Part of a small language model's weights.
Size: width 384, 4 heads of 64, MLP 896 SwiGLU, vocabulary 18037, 26.7M parameters.
Each number is 500 + 25 x the weight over the matrix's rms, rounded and kept within 0 to 999. Layers, rows and columns count from 0. Numbers have three digits each.

# layer 2 MLP gate, 896x384, rms 0.152, rows 688-724, columns 0-127
478516498499503465491508538511539505528513450532507543538499510499497523466501472528503555470547467515475449553474481510479533478504529530487430583492524503471509538499486530539492534477508490511515467505482530459473550535488494496463467515501522492536523519488505489517507502478527516519516532499476503501501508490501518474547459472565502487479530485472481497510503555521492556487480
510521529470527552493489536488536483545473523544564490505526502504508485478483461538492510501463520510485508538499525509499495524530514506458500508537484502521496471508463486493479485501525509505522496554488455484534494514482503495513508520462459495525519524543496545512492514504522510509526489514472496464507465506463504530462491512449525466510505486496465480516450478485479516519528
541490471463509521494515542513531482510488500523501525469455505490546503509523515487463514516486526470510479505471510511511487493474489496494506485484431527492515542518494476526498533490517502484502461472505501513521497545541493508490486504522493484519492524492495470509516560486484454493472512520491438476501473472492538458483565487498485449501523484509493497524508495495540486524510
497527523459523489505453535535496507490524529527488489482478498506447539516498488502529480485500481464526466515505486515509514458495511506485523475538471493560526501479497482497457515490512554542522518501476475498496455554511478499458502505550517504462485475496477535472457491476497538497505473475513537522483502576508515484530492517536493514486547476510527521539525491574451546538507
485518576458484491488458506481528524497463491465501466547510490469507509539530517481503519508505477514480514506464454523534529489526502493515493545475489482527481504531528481499524480470506475475464478535507504541508465440481482498494543501504530511503496547509497506507486510500477543469489493510462511533513503546522478493509536493518476500479483475491480495469519500429534496520480
503463508525454459549528461487527508483489500487479518515445486547493490467485488525519512530490482491520533515500469520487493503527465493511521494485452460514491504486485490485466474516533491515489503479461504468519520495517486522506500506467481512496507494456534524498479499489497512496516500477498512481495487456505498560515480551457477514507469507475466511474533472500471513511505
513543538483475508518478488424518511507480481486480484531474543487502528470487494561480536494492510486449497507460509482474461503498526484484495487490468512480485485482513499492503487508514512536476474483512522513460528524439486514533524514521478469567526532477492504490512495500499511488538508544529487535503551475495511483466523519512470512450450490495487507491436544506558462474499
512500504506502497482485470530497458500492508501505496495480520487461512502499496498475477463467527454465472460529480438501495512468467485541501507511516504487509504539484521490556531476461522518484506492490493542513490496517496519513520480500518514485494460528489491497504475469516560458528465537510508506506516490515491489470550475518485477475548482518486501497550505479496495481510
493520533504482472508515560509449511516535543527462505497525554493512528530457482514551546545445498505501520520498475466529484536501513458503492492443489485491485478499500470508510494471518493485489469511501521459470494491521454525487474539561456501544481485533495511494493533501491504510548530472545532502473507506440507495486478433483440486509489478469521502498460484481576503535508
507508469497494471472518484497541544481458489523456502519508472484460460485490482460463534507526534519478538523554465445458526470508470504476536514557518549524477497505499451501513516541472486574545458488507492497497519529509497493496474479515493449525503498511467543504501455488519500508495507507557516514459495547520499491497458472516526509529526495494496476500508493505535493497523
457501501462485537509478514497521488534503510504528557471476505516510476529478456502490501499535511504515471513523532523480522548519497536462511531539467514476517520469503472490522492517499467516459514505517518470520544428558580516509525505448509515538503498450529465453526515513503498489476498517441438487543496488524505502555490490511484509548504506516444526510479456518513502492453
506420506450526462497501487482519468506489518513490503513506544537506514466486540508533468497496477529469538518545529557481506529505491499483522483493485473509507524497516496504472486512521537478491506501536529513494491508491528460517481530531515516465489494477499484508513496528543525511520520525483484454527493490496508566513512468554485487497527517477503489517466476515477511520512
542565548516515483500538493422465479488496524531455527492507480488525529502442507517494538449504474493452424474487517490507480475498532490476495553478494486517492572480488468496425483535529528524472508500481465507507496453466467468559520480510455543511488544490468477526472406517517482470463478498542544518467487523489533478540547528471515480523492514490532466496520545481527484485475
476511510492498461513507513467503531480484525485494460524479475549524539439475527507494551510504496536485481527474503514465473527485522490523498494508518507503518499473431503488528504518458499493518521507554552515481514511502496507496512506504521445511517556502525479458553487497512452495470475498500487512541470499491514525471530493489477468473493483496513511450518518507512521482498
526523511505491504505547509512521452480520493523505538507510491552551493472503482527480500518490515539529494504491493493502514486538465481472512550554503539533536471524463511496491477554519471502472504481533509522498529504491543471472517502533526445444482489502505542503531461503491464526510507518496500495470529505492522491498555524527464529527516506460490514516475493499503519482467
512501529523522536523480522475494540517499499467508495524520508460506463509495510480492508481574475476500487503504506463484516494462517494504454495480521479521483476503514488532481497521471518538506512507472508537524535527480478516523474481476501484528526506500503539503515474529496519467476492509501530496517469496489481502469521500506513487491517488479495482479472502513533502534486
520482513531469481526527550513505483470500472551465479520493429444491508490531514523476516521486507503497487483474531453526539525465452498513564507514506515441472488492530460493485504509520516491478526466490482470603518508498463509465481484535483505460545493517541472525473521524473489502536468478509500474480479493498533488494490506497487476521432517519501509423541490504543504537470
518462465493511536491511485477515511485524512480490497514498503523461469494508497492502500517478527557512514501532520532509561499484441502488487494506450506485520475485495497471467513494492529488520523514523473501495490479518493494486538499488536490516521514536540542493483501482472527542481480471500485502520525508529495480500516519513468524476512484470475483482485466511526467482474
454454518520478488525500475491530474488458473542492503514551512483484479545529513494535529483501460504504483500529474498481536482545506516506512518520494493551506479465483490508537522510502459537519515535495489529503450470506496549489538510463505530492532494463486502498535499507469484489550501464552519494512517488518501468477539485534494505485524509545525460504526513533491515508447
471476505531513439534495484485513500504431430468464459528480484457482443521526544521473526505465519541492500460505537493526558432512502517486473500478508486466500501492481497484492509496485520509455450472566493527474485540491506555506453464492466460520492506462543477503453471540489518525536504471505476490516516510517480549462510511512488529471517539504525487482478501475480512496510
487487516513495540462523457461516513497507491476491518538504550532477508500502508486528516455505474501473450505502453495501499498484490469480523528486510509507509525470499479488481471479490507478472499518506504478495501513503503483542518488440521498472500518490435495527479527476489512529476493531547472510513466496517519489476477460476493450478459513483530538521533522469487500534540
517531503515501472447501518480499488482551479554489557508504501536481527497470548508493439508492518508501498512502514467527479507515501467488475485510540474560507511470508504494507541510479541523465509512473530480541524511538512462475530469486509509554476541536481551511514492512517483471513502498535488501406509484498496521478493517490520492475499485488497511461451510504541451485499
493468480525464447532514534543498525504512523492508504488484526466505515519491467491538526498530529509531504498464510499487521524505506490483516482522498489500536476490493530560502466472467487539470502487521473468449518469526470494498492487488440535510499461458489500475556500526480508526502517496544500498496457472505479518511493521496490543496507501537489543532519499489521484487508
506493477500494473465486476477526519455534513503493499501509527508548502495487514473501440506492503486488450547502491509489517542550473524520480532489552500498498489506529459525506497503475510503521521458514544483507467494552507467507493536494561518505545528494506513502508475535540488507536499514516497507515560485494505477495481487513479488466454498508513521493515515490503492507496
505489527490439513514509500518477499534483506534507502513472481498527503538524537563461498516485492525450501526458490484528435503460503451476520515478486485480488483507499488514508488473529509492481503473495515532470432432510492509461529498523517484475503519437519469511499476520509483496486507535547481492470489495458518557492509540465509467528473482535502487464509498429517545516499
493491513528501452498476490493473506522472453493517505475516451508463535534481481485480486528462504518528514477488502535539526521531514486491457478542471412486514497487491512515492502459502523506442526460501532550475517509514490502506497503535478508489505502525514500513512482464510493511503507501520511491488504509511472513431511506537493544496474502521428448476512471460518500516515
513525519499527531515477497513476489495554488485476518508480516518528512505544515535524522493513455482498511535497548460529455540502500486518494493508483503469487535494493501526443497495485479533519493479498495453515487519511510491526527525480496530509492524494477477485516527480464548451499457511450481501481481492466503513493468535506514458509502457468507512497479506511445482492488
498469549468545498513483508482530477473509544497474506465495528503471482472523547490507497486508542466543478545539515525466535490499464496548525470535519527495501491575538478458474479500524529504501502479463488516522466514518522509539513488463533507560467460535490512499490481504475471475531479555476524508491447501515510500502496514560531495507510494484527521497546509515473529468464
513519520503534517512503511493489527508488532475518515476512445526510495507535491500531509477486509483490517464520518515509490468480497490499524478526531484516506493526514513489524534507490497481552510466508504543477499510502528512501542510509495524489477517480514481486499514524548483470488491537506510528509526479457456458504498493517525484510472527470516500506499486510525521482500
467499521473544517490503512511468518516466525490559504475493511499502519521455522517481497519523454488530515512448521494468526477497481531533485485488537515544534509478487523494503509504456513528546499494521535485470490520476535535468519513556503480485503462499495473513506504477538455502466520467501505519477490483509476543510513487483504547493491502470498530483506558488512458449512
525463452482468509515491479516539542485495485544484479511516510488487494526501523520449516518544507537496517487506526513506496459472462542480546473510499479481473512515515470514512513540487490528491440518472536537517506524529511481439483472451570517502485475468507517474543536506517503494454507491504559500553488476487519485479539505497540490488512487499461493482519486489476504522527
491519521480503488522525534513472462482475482491474495516575558543529498519516516458484491495529477452494465540504534520489474514547488503508550526486467499541505456501498490470510526475492469489493513499487484537484520502488473491480564529490517460486477537483498526492523434501528504461503505485520518488532521458515490516488521457509497462513531523481449472486543518513512517463473
517570487470495506519496494513535521521530532510526513527506521475519491525542482524522519487525536518528481472479496538498500503457492531506502474497500513500497480499509458493479483535468503487482462479479498497458524511510471514479487484465507503498459477463468488502533548494473506497462509528552514467507498503507514520516521532524511519521513514468471505513497473526492554484512
458484489492518479493499490500497495501493545519480530526512542485517495546529475503520489465497515473519468486529478464552492469526498468459527468489505478464503448472525518498523484514490462507484536513559423498496520539476496527499525484489511545507469515476444457460485528515502509492461502483493522528515511529523484491488514481464509501510490547528500585479547531492517530484485
465490488488498503480503481483480504472467474471487502503498500494518501547532479520527452505477489456486507513489494510491490527484540488454500487535519491446453489465508465528530461546527492496543477520482442507569499504560501516505532466496513504482505503516534462473503498433519535438510506489468475526539504463506535558454463534471496501547524468498485506472501500516468500500495
538512542483524455517523449472522530525513509520518479545485527531533509525501444517509481484495496485489544506531480482529492486514512486493501492470479504568504500514488503499464503485491493538478558519489457514473496523487440523504458451556483509468498478504491542464518529561482467488503521514502496511480476509477492501484497497481469490493482493532548514529488463508550497510493
516508514513493523494493538485457474507495517532498497473471496533464502489486513492487478462486524524499473516482426483525557510491464540518473481508483479494520520515568535508470508488486530503472538487506500515507479504471448488519467515526501483507490455504479508497498480480482491534562505523469504506520497497430516501507479476529467498534503520511535460522515514516500493507496
# layer 2 MLP up, 896x384, rms 0.153, rows 688-723, columns 0-127
465497505468509508559527512457524540522507535478492490546463444478534492498497448467514515547554460496530486519477533480487507508461514484515495490513517511526515501544457463458514512517456500543505519511528485533506502489476526516517508493522476483486497515504482472506513506496489485493475491521492539479484484540482470499482553543523439492507485493546504493522481492489530530511447
475466509521542498492525534510485481537491542520529507474504488530503475464479492496488506497520533513467505473490544481500474524504517514491525510487501452472460491506499508486483504510497554484544543520524503524473497461528531458455513530482473514462525482512460489504540490528482566544556516492545479495512478526469494502505489513528548534485480518503497508514446461517484508498538
470500491508466502467517523536498476468535512536482509522461539503505540482483501484510495550518490501496479473510500449510488458478495466497524498466496486530461521476520436554511488496498468506511480473517502511495490508488509508453507497495477507496491486504466506483509532525511470522481497477482454490487503495480512462489516512461529467494567492535447515521496474504514488512527
496505477503504490484503532491462511507508500464485464560491501514532536498485489529492481478461455494475510485535488476506456523533545524504503496490479468484488518519528522572471485474495495548473556467531431512503479506502526456503530518538492450451548481533446522489452522496487508473528541536529483514483481485493489487517490424538440552483542515495535498524521521508490511544484
513490530488527519481525502495497497528535510515487563528520517522494479546507461531503479459527515488501478521501489494500493493545431508523483486541537474501545503534530477507479487506521500500499505506509537489496515511522482536513469549506484545493526481537519499501513551477470528503542486499493497480525473519529498482479472468497490531517551493505530498521457544486477495503519
471551518495500509468520490495500477496484505486499498467498532493473501517500483544475555520470538506499476507517509524493508486489538477501485496498501496481530480455530507515473535508493495502543494531490536512492502500497529531457502531502498494472520491508520481449501490512527499524546469542504504540491533506497473518504480477494499504523506486476470469484451500516503489516549
551476483512499526452544499489493546485502489482572549484520466538471507479537499477504464514523496462498528504516513501531477512517431508522498493541496473541492461482494520479503537458525497477506575466492493470494509485515489485509499487532483544507550476525481510541558532518449510534433487456488526467502519502479508504519492482474572469512550504498530475516514548496483519507494
519512457561490542513575491504524544481513444510518523498512495527491488511507528465485565511520496518498499514513521495502501474493508528549506513463502506520525478558519496482520449526538494501488537525466518486480510503481490497527513525461513506470491453508530542488501542504458491489494495480480468474503473540496500544462453541527510480498506477511470493541481466518543521486517
508489483504481460471550509536512486495477519502492549487516522490498520498528510488476447501482508451486489495509511517455498508482524466523512469537493497484438489489470531534552536496463532501521514462488493492509483532504546512517545443520510508498465477492522501485500491512501476514466517490532514487499455476510479529491526539491516492502498527560509504559515532513500528481508
457480499489484490564502560497533519522464461498496501548469496506476547480510460502523539518554467504537485499492505481479503525473469515487547493487473516512492546553526507515538508527537508530496451469502525531466475532469495502516503476540550463556465497506505469543492523473528477498528484567505479528502480462543497462534505522466550480487447505486456488489467524489517483511478
475492462486544444482488509530512543515505539523441538472492455492460483479484477515519485481523503482505517514473514492513522458471509530483505544480543485492484485512488519500501521527471482528531494503471521503529504477476535512507497476473510463523545485468468484512511506498524501562472502517493503511503510519465481501488506545525516542493463478487498523498488481489528524495509
481520503545491499496477476504473520515473498469489479475494475476507507475471451532441532511495515493517491480468538445564498482463543518497507492446495538491491484494475506498545502480485486488501502516533525524514507488518476492534534504493475517518516534520501550495501538483515515465471504505509522490517506501485455494497480514448493475532468501514518498516537499493538501501501
500459503493477466470474478505526492474499462474476447462522512479485440541522534502446503490462546542495528470546443486496509495511504506507529473476489524475525509488512494498545485493537566495515516490529524537486522519527515458497492516478514529490526477543491485491442541498483526493517521525473538521489542503510513491498489464492471463526515515484521511464549462553509475502525
478525530482509481486496490456490493491535504528499520515498506509467486501523507497499476501522489479528474500485541527537495505516525524499487465518493521504484499536454525459561492539466500454478498476530520525519504505493508462495494496552461466505492539484534475524508495496534521523506479529499532482493491496502553507530490463491504493490494457471518494509510538541478438493542
501482551526493553491497507479517494455484446525506509507479462473526506473569445497503495446498472509509495520466502489516520468437508471512488509497496497507480486497497520464519486461481499497516514523489497515473487487539486516495523516493519475452508502483502520505532550510502534535493497502463456491545490536520506446530471507542494479502482476500482531537487469500527527472515
495532512438514514544534507498516510519500501478535514517489477494498518487512471508456506513532484539543518474493499450503502503497448506503485468536458506466587478524490506486454492518488542455502493472456509469482515498533514480519499535517492528515502494531520514497535494505480485463523540497500556515501512470515528472530526504515503486528520523463493516489503463483503492476464
486489521462529522498507506493485513503479451517481541449482528496480474496517493498474523474518481463503452489507464510508501525487536467523533464490512492505495523466478467508492475488482498489486479505516483515461525513481510415490522539478532465489467525532494475472499492511487518462479540479492513487561521507476510562534505496477486510506485459510472491465518537451462492467546
525464465515479523496465497463499490508525512485503462527456499526498464480483504484500475474519497515511447475494501520539470452503518558518500514528504513517527518497484495431523476490494459527494518517475481478480491473477488496495486513506469510485485490484483499467501487494489554551487489501543493535510512494522503494488512501521507530490504502486495481510458457495573506513453
523521479495503520527473500485520488514501510495532501507485531510492488491495488528487511537474489501472543495487507572522465470518546531456467464470521510506498498510482475497500487508508526453491511480497492501529452496509530490520496465475446484539532506510507532509488500498460511542463485492515513510493491463493529492494496478451504512481503478494495482481478538491493477475525
528532535484498479528569450503523492544491507529524441489501455510535452501480480462511481506482540531494506502488484475499497478523510476519496477523537481500513512517534499493467495504522497495469493489540528516492498496498491486524498465480518512529499527522511495486471487516471470510498495472492462526524522484501479466491518545499509504501489510518516518556483502487471521434515
470531479542534555488473466525521473494491513477490527480479468524489460523528506516456465499498507524508533472510500540494504477448493475532545506500525492478521498525465532498501502506532506458491426518490502451499499493497501481555480519453498520496483515506527535497472510491501480519487489448534495476513485501504475459531476472509488460509507498530503526477477490518475514497513
477526506544499513469498503475485471529507499506517548491463520506460500506493523528461550514488480475468512505465498493534489519494487503482498504493448504506495496490483476490505528479527496466511500486504490503494479488517512467517487529528497527459458498540505488480478493542460460550545493507560518508493475463473506462492501490500511514452518459418459488484487510517547483483527
521498497523473460462489505535532472502510502499514507472476453489487524532494505505500473494524534506458541537510507469494489493475529460469547497485514478492514466496507462503529543503458476481427506513504478469498506491517516491484469447539492483526536462493459466476526498493480474477492511466500556504508523502530498460426452492498471473463525460548538505547473516502531505494482
447511526497520474509464512529489513470457478530497492472469485506457544535509482520513457506520489527502502450494521448484503458431451529436460481528467492486444499503484490526485457491496495479487470504472497490482503476484514489508467476502504496494509521462497460486500485472498473460471526519524454514524521467466458485473565544508491504501527486489505474512495512520516518482528
504443483517469560548473452491474506510534486494473486469470488524529536517523470526507518491498491508492518530467572544487467453499506427479521483505469472506494430458495572514533493521526512491457463481519504515483494514456498529519521492542485487459470485494471466519488538482509496509463498493517507509517485517489518513481521541498534567564476485518517525497493458511532501529481
490493506483518521519511469467502495441528475490470473514518485483456502500511476481494527556535520521509488520490481490510505484545490527433474499511459511476497488457511483475469494473528503483476541513526500509504499533492506538460486519467494492520507476516512453483535492470470462520509528510465523500475514492520474495500480507538529509511488490535539504512523493495468492503509
516493500504495484525531467500499491526491489559501513504492525502485524493532524485508508523568510515503538468503482470500469491506505491512521500533502525530520482518484535519451490513518496494517535506484531466487481508500485487505504540527500494477499478547510514529509516516544513471485488539471485485517457528474462470506478505503510501481500497493448490506491558520466467472513
506513445493436494440496492522484456484485499555480505456506519449488531498531485513485527517490490476514483511502531528499458517522538480499494507465483486518490469445466460505514560517509510475480442500515531506499499475510473510548494522478489500470494469454479522457530489500484492513504490500521524530527487482440495540497514472501492489484497485485510498502489479503516543488505
510470509499474510509545494504452518479512468480549515498500495517517491482514497513552502503498519516463528495467482507451478491512518476520523486503493464535502480484474470499539500508482517480517552508487501505489491492520476538537511492493508513465509536494508476502506503505516500482521465517536526499520483503508496479495520516468490485524539490482473561487491512524475499476489
468552487458479480556489490474478498487513502457468507542474488560516463501505478503514472527551590509518478484498507461507481518507482491484494491486448538512509466526490485554475492497496486495491520473499478448537566493496460492500484465478505529509528527495555520517456510510502513487517485459514467530471456489510521454511522493508533502510551563500480476490501514496505520505525
528514446506526528472512519471527499509478478508519489474437492506489530471519526491537460487531498533415548487510498491499446479505462487506488520501487515522497507508519516494479506519509505518473514515476477515529512474488518505498483488512519531460497512485476521496503521471481535453495458508464493563503483502460544505461484466472514478508500542517456478555519503552491512513484
512490505480470495517505517505508482478478494503456486520547512491557511490480507457504494515490527503482517517488494506503484495476481550514517498508491495531490541528483484495503541479500495507499527530491478466524480491486516518461493483492547487559509503466501491485513494455523461509503485487528494495462487496469550523511501495512486503456493527518515539476547499492474498504542
515463415545476535474506505524505468529491481466421488481511507511510558542497484481456524491457511472489497517509498498530520513483510546547534467538495478472512537499492500486459556515485484479486521479513476516536500480508539503553503459490540497487522502522525511492478441493475469510527505507457498538500516512517507487536483467488504557486531497528472517488502518494500467551484
525518477467486508521498491522495473526470498452536528487526496479485481510460560522525533504483455490483511517530491521508506495527492519512484497504493540497522563489465457505542483525533553551504538475516536526499495492494483458474474484525553505461478525483529488493508503487498472496516502514436486508466529504473482523486494454511497473553528450471467490517478512489519465523543
513517499536471500485507499489515511430552480477491489490492510494475471435506491503526490514496499522506489482471461518505483490514509459515474500489472475503486499531463500489501523491446476531497487520499461497496528503467465478519489513523510533482511485521521515518535514528459528486476533481516507477531454517523513521492515521559482492490501490512501468527485504456479510526497
468488473489476454527489540528482472543458501512536503405546495460555500514477493494500503472524515507461501519487479496489505504503459492542437523514528497444505495529471482514517562532500474468502490469481494513532527465498505517496524523502515496553557510485462492470524472491512482501480494522478518491493528462516527503516541509491527503489534520523523487530523506456522491546481
# layer 2 MLP down (transposed), 896x384, rms 0.146, rows 688-723, columns 0-127
516494524513538475514541477510495497480493474533489524483506508496528510484460515501534466526522565520513520515504487497506508515473467458522503487523507503475481467507537492460507495519502477542495530469516476516506480517505551483492545527453500472520469530491540504479519490511477500521481524513479512507490489467543535489502443519502460483494427491484490513523484441504514542446522
524508494462536506484475532553486473492466458459516455468492556490526501506479493511515538476481478502541479519459542498533468541548535535471494452474528489467503569532493525489538539492486527482511512539445476433466470466497476519518510510467504534529494495471436465517539506470509529566473513542514525491504480450469512505487504507492493520545503514540509508504483497476490490461494
528496527501519525539464503531535488523510495518459488497490480536508438500492492459516491495517495511505457487493463495511500527515532541510479484509458502507516540516501521534531512463517484529476529503479496509479493509452492490493509480487503515563508472513450541493464492529534546469513509507501491491540471527523533462488474468515512507530468501506480519545505512479504485495476
546486470523531515475508524477488456491453495461535470518492507512487497484504476481513529491459489533531497482506529463485503512551545456498507475469517480505484515477468515541489530472496546491513517515522454482488463480487482508516496537515513512468485502495476471480494469490504475513569530520512525503485497481483500524547534472463484517541508477485501505516535533502492515558484
483490505471520498509525555538489502557496470472569488507461482502511471524519520544473488489548522470524535507467498489480516505462515511539477469487522485505506485526514481526508465506510466488519455517470529466473521504501485532491522485522506473504476454492454499496554481483516498505492503497475488484483507497523479441544489473498514477459473470533517512509508454492534536551488
527476506535477504496487462454538491505496505536507470479515512538512509519453491537497589513510527506538489504517514502514521523514495523512487499543499522511524508490515526497468504495499491520532492508550518530537487523466520497517490535522476529494532469475506481478507463486504451503511467480524481536516520493465468497535518488454510496508490508481495499493482510505529516484525
500520524492527491523494502497553522443464482496512459487516474502502505467497537530465508541529454470471520477526512474494490518508513544531516500494498501500471482489534541529506475453516537519496505513503488479472471513507505519491504513513486464462492517492506485501494518462501523489448491513523472519511479473529489526502543554461507460508533498475482492484483555557538505468518
486522525514489517507506487494490444531521504484546512507466530480479524507520487497502480497489505553531516528521495484461499516527476494473497523513468500461461488472547501489438478509518498518539445500500513503476494533509504495489471474488499486495518538514550522526484496496522529477511480481496484494472507536461520549500504534484499496506484495462496494516520506517501526492501
515512472506520494507507526494508517546504538536511502505471469525471503502464524534475511527521482502462480510516495492534528490481505540495485530499510503464514489534504470500495451504522462486489548500501492461533514486505478511470463551461526489505484489474462520481482500508496478462518487475481506528475484529561507484461472492496496460494482513486536525483522512493484521531557
503507498493495475486454506496512451535478487461463471488548528454504506494533517465446462485506479530480510527526523438447544547561500499521481478548533510520487497501483519499460555483471480544477498531492475521481473509525489528495541542496515502497466481487459492480522474503492478523460504513489492495490505492465517504474509505521495521478529513548522525460533491483496481502576
480486494521518538456493501474456476451477488524477514545480507542483462487479518502502470470491483466488507486485480435491483497524537483467512560526492516474473531478493470516520523499513532482487539503479509474480516539552485503546542512511517468505492534532504481463459502505524465504499541547489534488491520531538514495478477500503470513561491461498478554530493510486460488529493
480477526516514492495502516493494464493486447495480506493475499433505450463505431466425512495508472542498481487486483466518510499497542544511475472504502506535514443492481493496507493518485471511485475510496538480475449492514512504532540501497490500515527482508514486500476488489474474518515491527516496520480499494510516472491489518440488476490465473510547521521517552520526501528474
537461514546516461492509520460529540487488523465489529488489473519505509465456486548511474536489547510466536523552543501470511490493528542508492498484515520527479466481493508495444524497530462475487515494478519472490461483505526497511437537509492521504465506530485513445528472501490478474504486497514503520503508500500519511495556448475477481517488550475494520530509484537514519495457
527524499480508518469556480494528494465489476480493516475509532513526475531521513500500484508515486475516511473527489519473524509509471476495495454504520519540532477534504461536541464528526463538507477451504545487509475466526564472513523509493514523540536505532478492530508472501480474514507500493516500528510543523505523509506495457566517481489452518542531518516492529510476483530539
518488495507495509478451524484518490555491530471489489488523504515505449521512532511486483521543457525510478458504496499504501474526490580491482502471487497479516497534546511541483479503554457515498485528478479517515520531493526517500548521503499504540493489522491442499488494543461516516472480480487508494471500494485506466491521534482487531512460489457511445512544484483476506553494
490483518474499523495482564517502480478553505489489505526535510496544505497501482498480542483481501444482516497505472528507543526544555502537471508543507527482490464466486504472520510521514487505496483540532470503493495533502480483496488530495518463468477496502511512500459519527528510499510463545486442452454469534483519534503492553503502528513470507519543478465506505510491489515491
484525487522526502482516463497524535513462502490477503530542509513513461509510457504500475520527460523464468495508533514501485489480494521511437515544457461488530500498485494530525519479532518475490478462457517471505511521527526493507514529496580499484488497487523506490536472483495502494490499511500497431512493512503492489513470530523486488519507499500508483462482424481487507463467
535469476525480503469503496468480476479519493477489514497471514511482511488509496508511477513541511507521497498532486565504518495480508488501504505556494513506455514477502491498503509454496509528518513514512478498452483478490450508510509515544528495510542476538505511487472461508525537488487455532517514501546559507508462476508491495509480526506475488479480503488506439487525500505464
531501502490504498526503502489469501450457528525489503507527521541490537491492474494529496494501510438469461502466510513462499470544476492500515510486507499507516507501479470516540487485492496486515505516464469433514522464485484491476485510498506485457542487531506504505447498528527487495517542486528479505513466535464498500487517451478495497506548491528479511475506507526451529503469
519520500528507484537487530452468508501430475509464524552472483527497497551506511504455514489466475523528520470510511467504520470522471538511460503528506501538451513528517491526471515512498477499531527538559470521506530522466491549448492534432475532479518518505517491501490477469518549543531494518499501491472474514499478536490489513492511505495496481498478487534482499475546500491496
457493496556515528529486446475465475536498492498530480482472533528477498503494500507517501494535479496491535512528513473519510484476494508500517554513489533449525512482494488498463524548508491446476519525498493461508524524468508459489491482428526501481454526500479531459479542520505464506456516473537521504483496557502512492508488470507546473466491487474526537484489463467466541477457
506503504451474537543481518499480494479516467537501528553544498545481454513508499474506457480498531491487466484527499487507458502532506506536461515467538488517496514469493462503522495509495512495503484506513524487529517485492506483484485501479519454539500516500474497533461509490541484489523523475503489506525527492500478522489525520460496483486491483537523477499500527486477503479502
483479512507488506509497479526466440455521518511474485541486461520497462555501523465513497537477499456497496502538526531516511493513512498515532507470442513484515489546529506518525504498466491482484467533515485487514518506521511485448498512509521478498509501504528454547486479516490497488499498498493436502508489577498515496527456499500504441515500528510513495466525517517466508527519
486504533498488505519515497512491537516518462479498520498483550506508552470490440449497474521500499510474511534567495516483490512501509512498485473517499489486471457504503508511478516482526437522518517485488500486483386490495557473514522523490492474530489532570455495505526489467495508511499522510506542513497513517495498484445524463494462507512518484482536481511502535543481513504460
495499513459541518477513511501473505538527502510507498474454510548541482536508516481471434486486517528466476500530432499478555461480460490474511481499499535458478468495524513509491552483488451467503484509497561515551511491458466470503473524498494507482491516523519541451529456477491499478473496509502513519500540499521502455530460505538507527463520484498552521524535544497481497532511
533484502480494516491534463543488463488502441503528536537514523501477494492523528482466496540535491481522506460501529516521480516504496490496514494463472506495508495475509496480534540498510523514524505490515502524469519514475513507473511505497500491513494506494480490516500513459443494545488484479493525480452505501498504469486519529539486526484527481492464444515464492540534524494529
511515546506496538504497541450500506512553526525492508523499535489468507516501489467504493462525530462527554515476500509513468525525524506499481496458483466508472455441490505505493476483482506488509490498490471488476481474513474516462482498495473512506446553509502489485489476480486529507492493485523496527481438501509491508510519553471493475531518454468485471515513482511500537505486
509432527509469470461483521533458490442460527528510521498471520489488487518488475496531547498452505545526447530515481521487459519494497473472513515501491546457504527456447494537518566470528468490521465456508510504529486468506530511478538507533495495537493458519494470524523539540466499445496508522518521498519512473468511489480485469465509510522485524482489510532503515506489465526470
488530468489490487513513462473499532466463522485485476507493438544510451518513508501464495494497513489525487484535467515482482502432510482492514458516461542506521505511479503490514481490498510502550520466514505527467515557495484507466529506475450515511444504470529488493469515491489498488508492516483529493507476531452468492499481526499535497472486483467526517493503492490528507515549
503478495497532517459498504519525511534461509510529492488492516461508526522509527523497498506469449495518502502486516500512502454491519524506484492536521501468501533490489535489509509502503496483526510464477529546456491500453496517463511528532477482449493503496473521478510484457479469505494530492500499483519515485499474523504506503485518472501518477527491510500503546495483490476518
490482491493517513535527484489467485492452508499497469544503545507484491495516472540503455555483499449531533468500482500534527499465519530500487484483546514478523510502520503494480471527477515477552489517458549475516559473485537513525503518517502499502443481536531499503499497512494486497477532486529472432460529534499495497507533516526504546458509520512479544489502474466511510482505
482472510484517476488502528441544497506543479452470482475501462480484514450519490501407505513462481502508474522488492546488538522494511500513493481485502495511505497503534501469515511545520505477484494500475501514511511472544504496515512499492505520492496498506508503493505496532455528484485535471475485530510489478539491506484483503497507504476496517476512497478518517502509467516492
501456483538582501498534503502475491474523466475508472500528505541519501542501504472496510490466525496502496524521458466499486498461466526518478546539543496497504512474477507509464516488471474510480521481489489478528506495488498472524513504489499482501502504510521524483491497526491492496563550530476503563515461469518520485563447484471468468489550513471533490500498448487502502549494
488482514462538447481491508520501454458508469525504528531483469482475475496499471492515509495496502496495512486517498478520492522499495534507524546509469484540505491476445473486506481520475519461537481486540475486492487452554517524545529485501493501468498513478479482444509496509500538545501532517503523497503550473476498513491540500469483498518491481531498509489488483484515500498519
494488452517504514458519478509500506553516495462499458506519521512507510526519520514506523472539526526496480539525485464489517494476456515509499476539479495517454498515535518496496495446504491506468510512490527488499482475461481491465521489486489509505487515554464533454494454466486498508497485464512508515522504498514462488531528460511490516445497516503495482484496500471511487513496
436513480484488490477509538520474492474477486513482484478498469557482509487478482524463524501504466502518463506465492493453476532493501498521500530488510513480512524489504515490503492498560495531478481521544501492554499503524526518510507512482536503509513520473553466497470540461505488519493492488481496509505458516498468506503504496510513504516517472473471448479473559553451504498524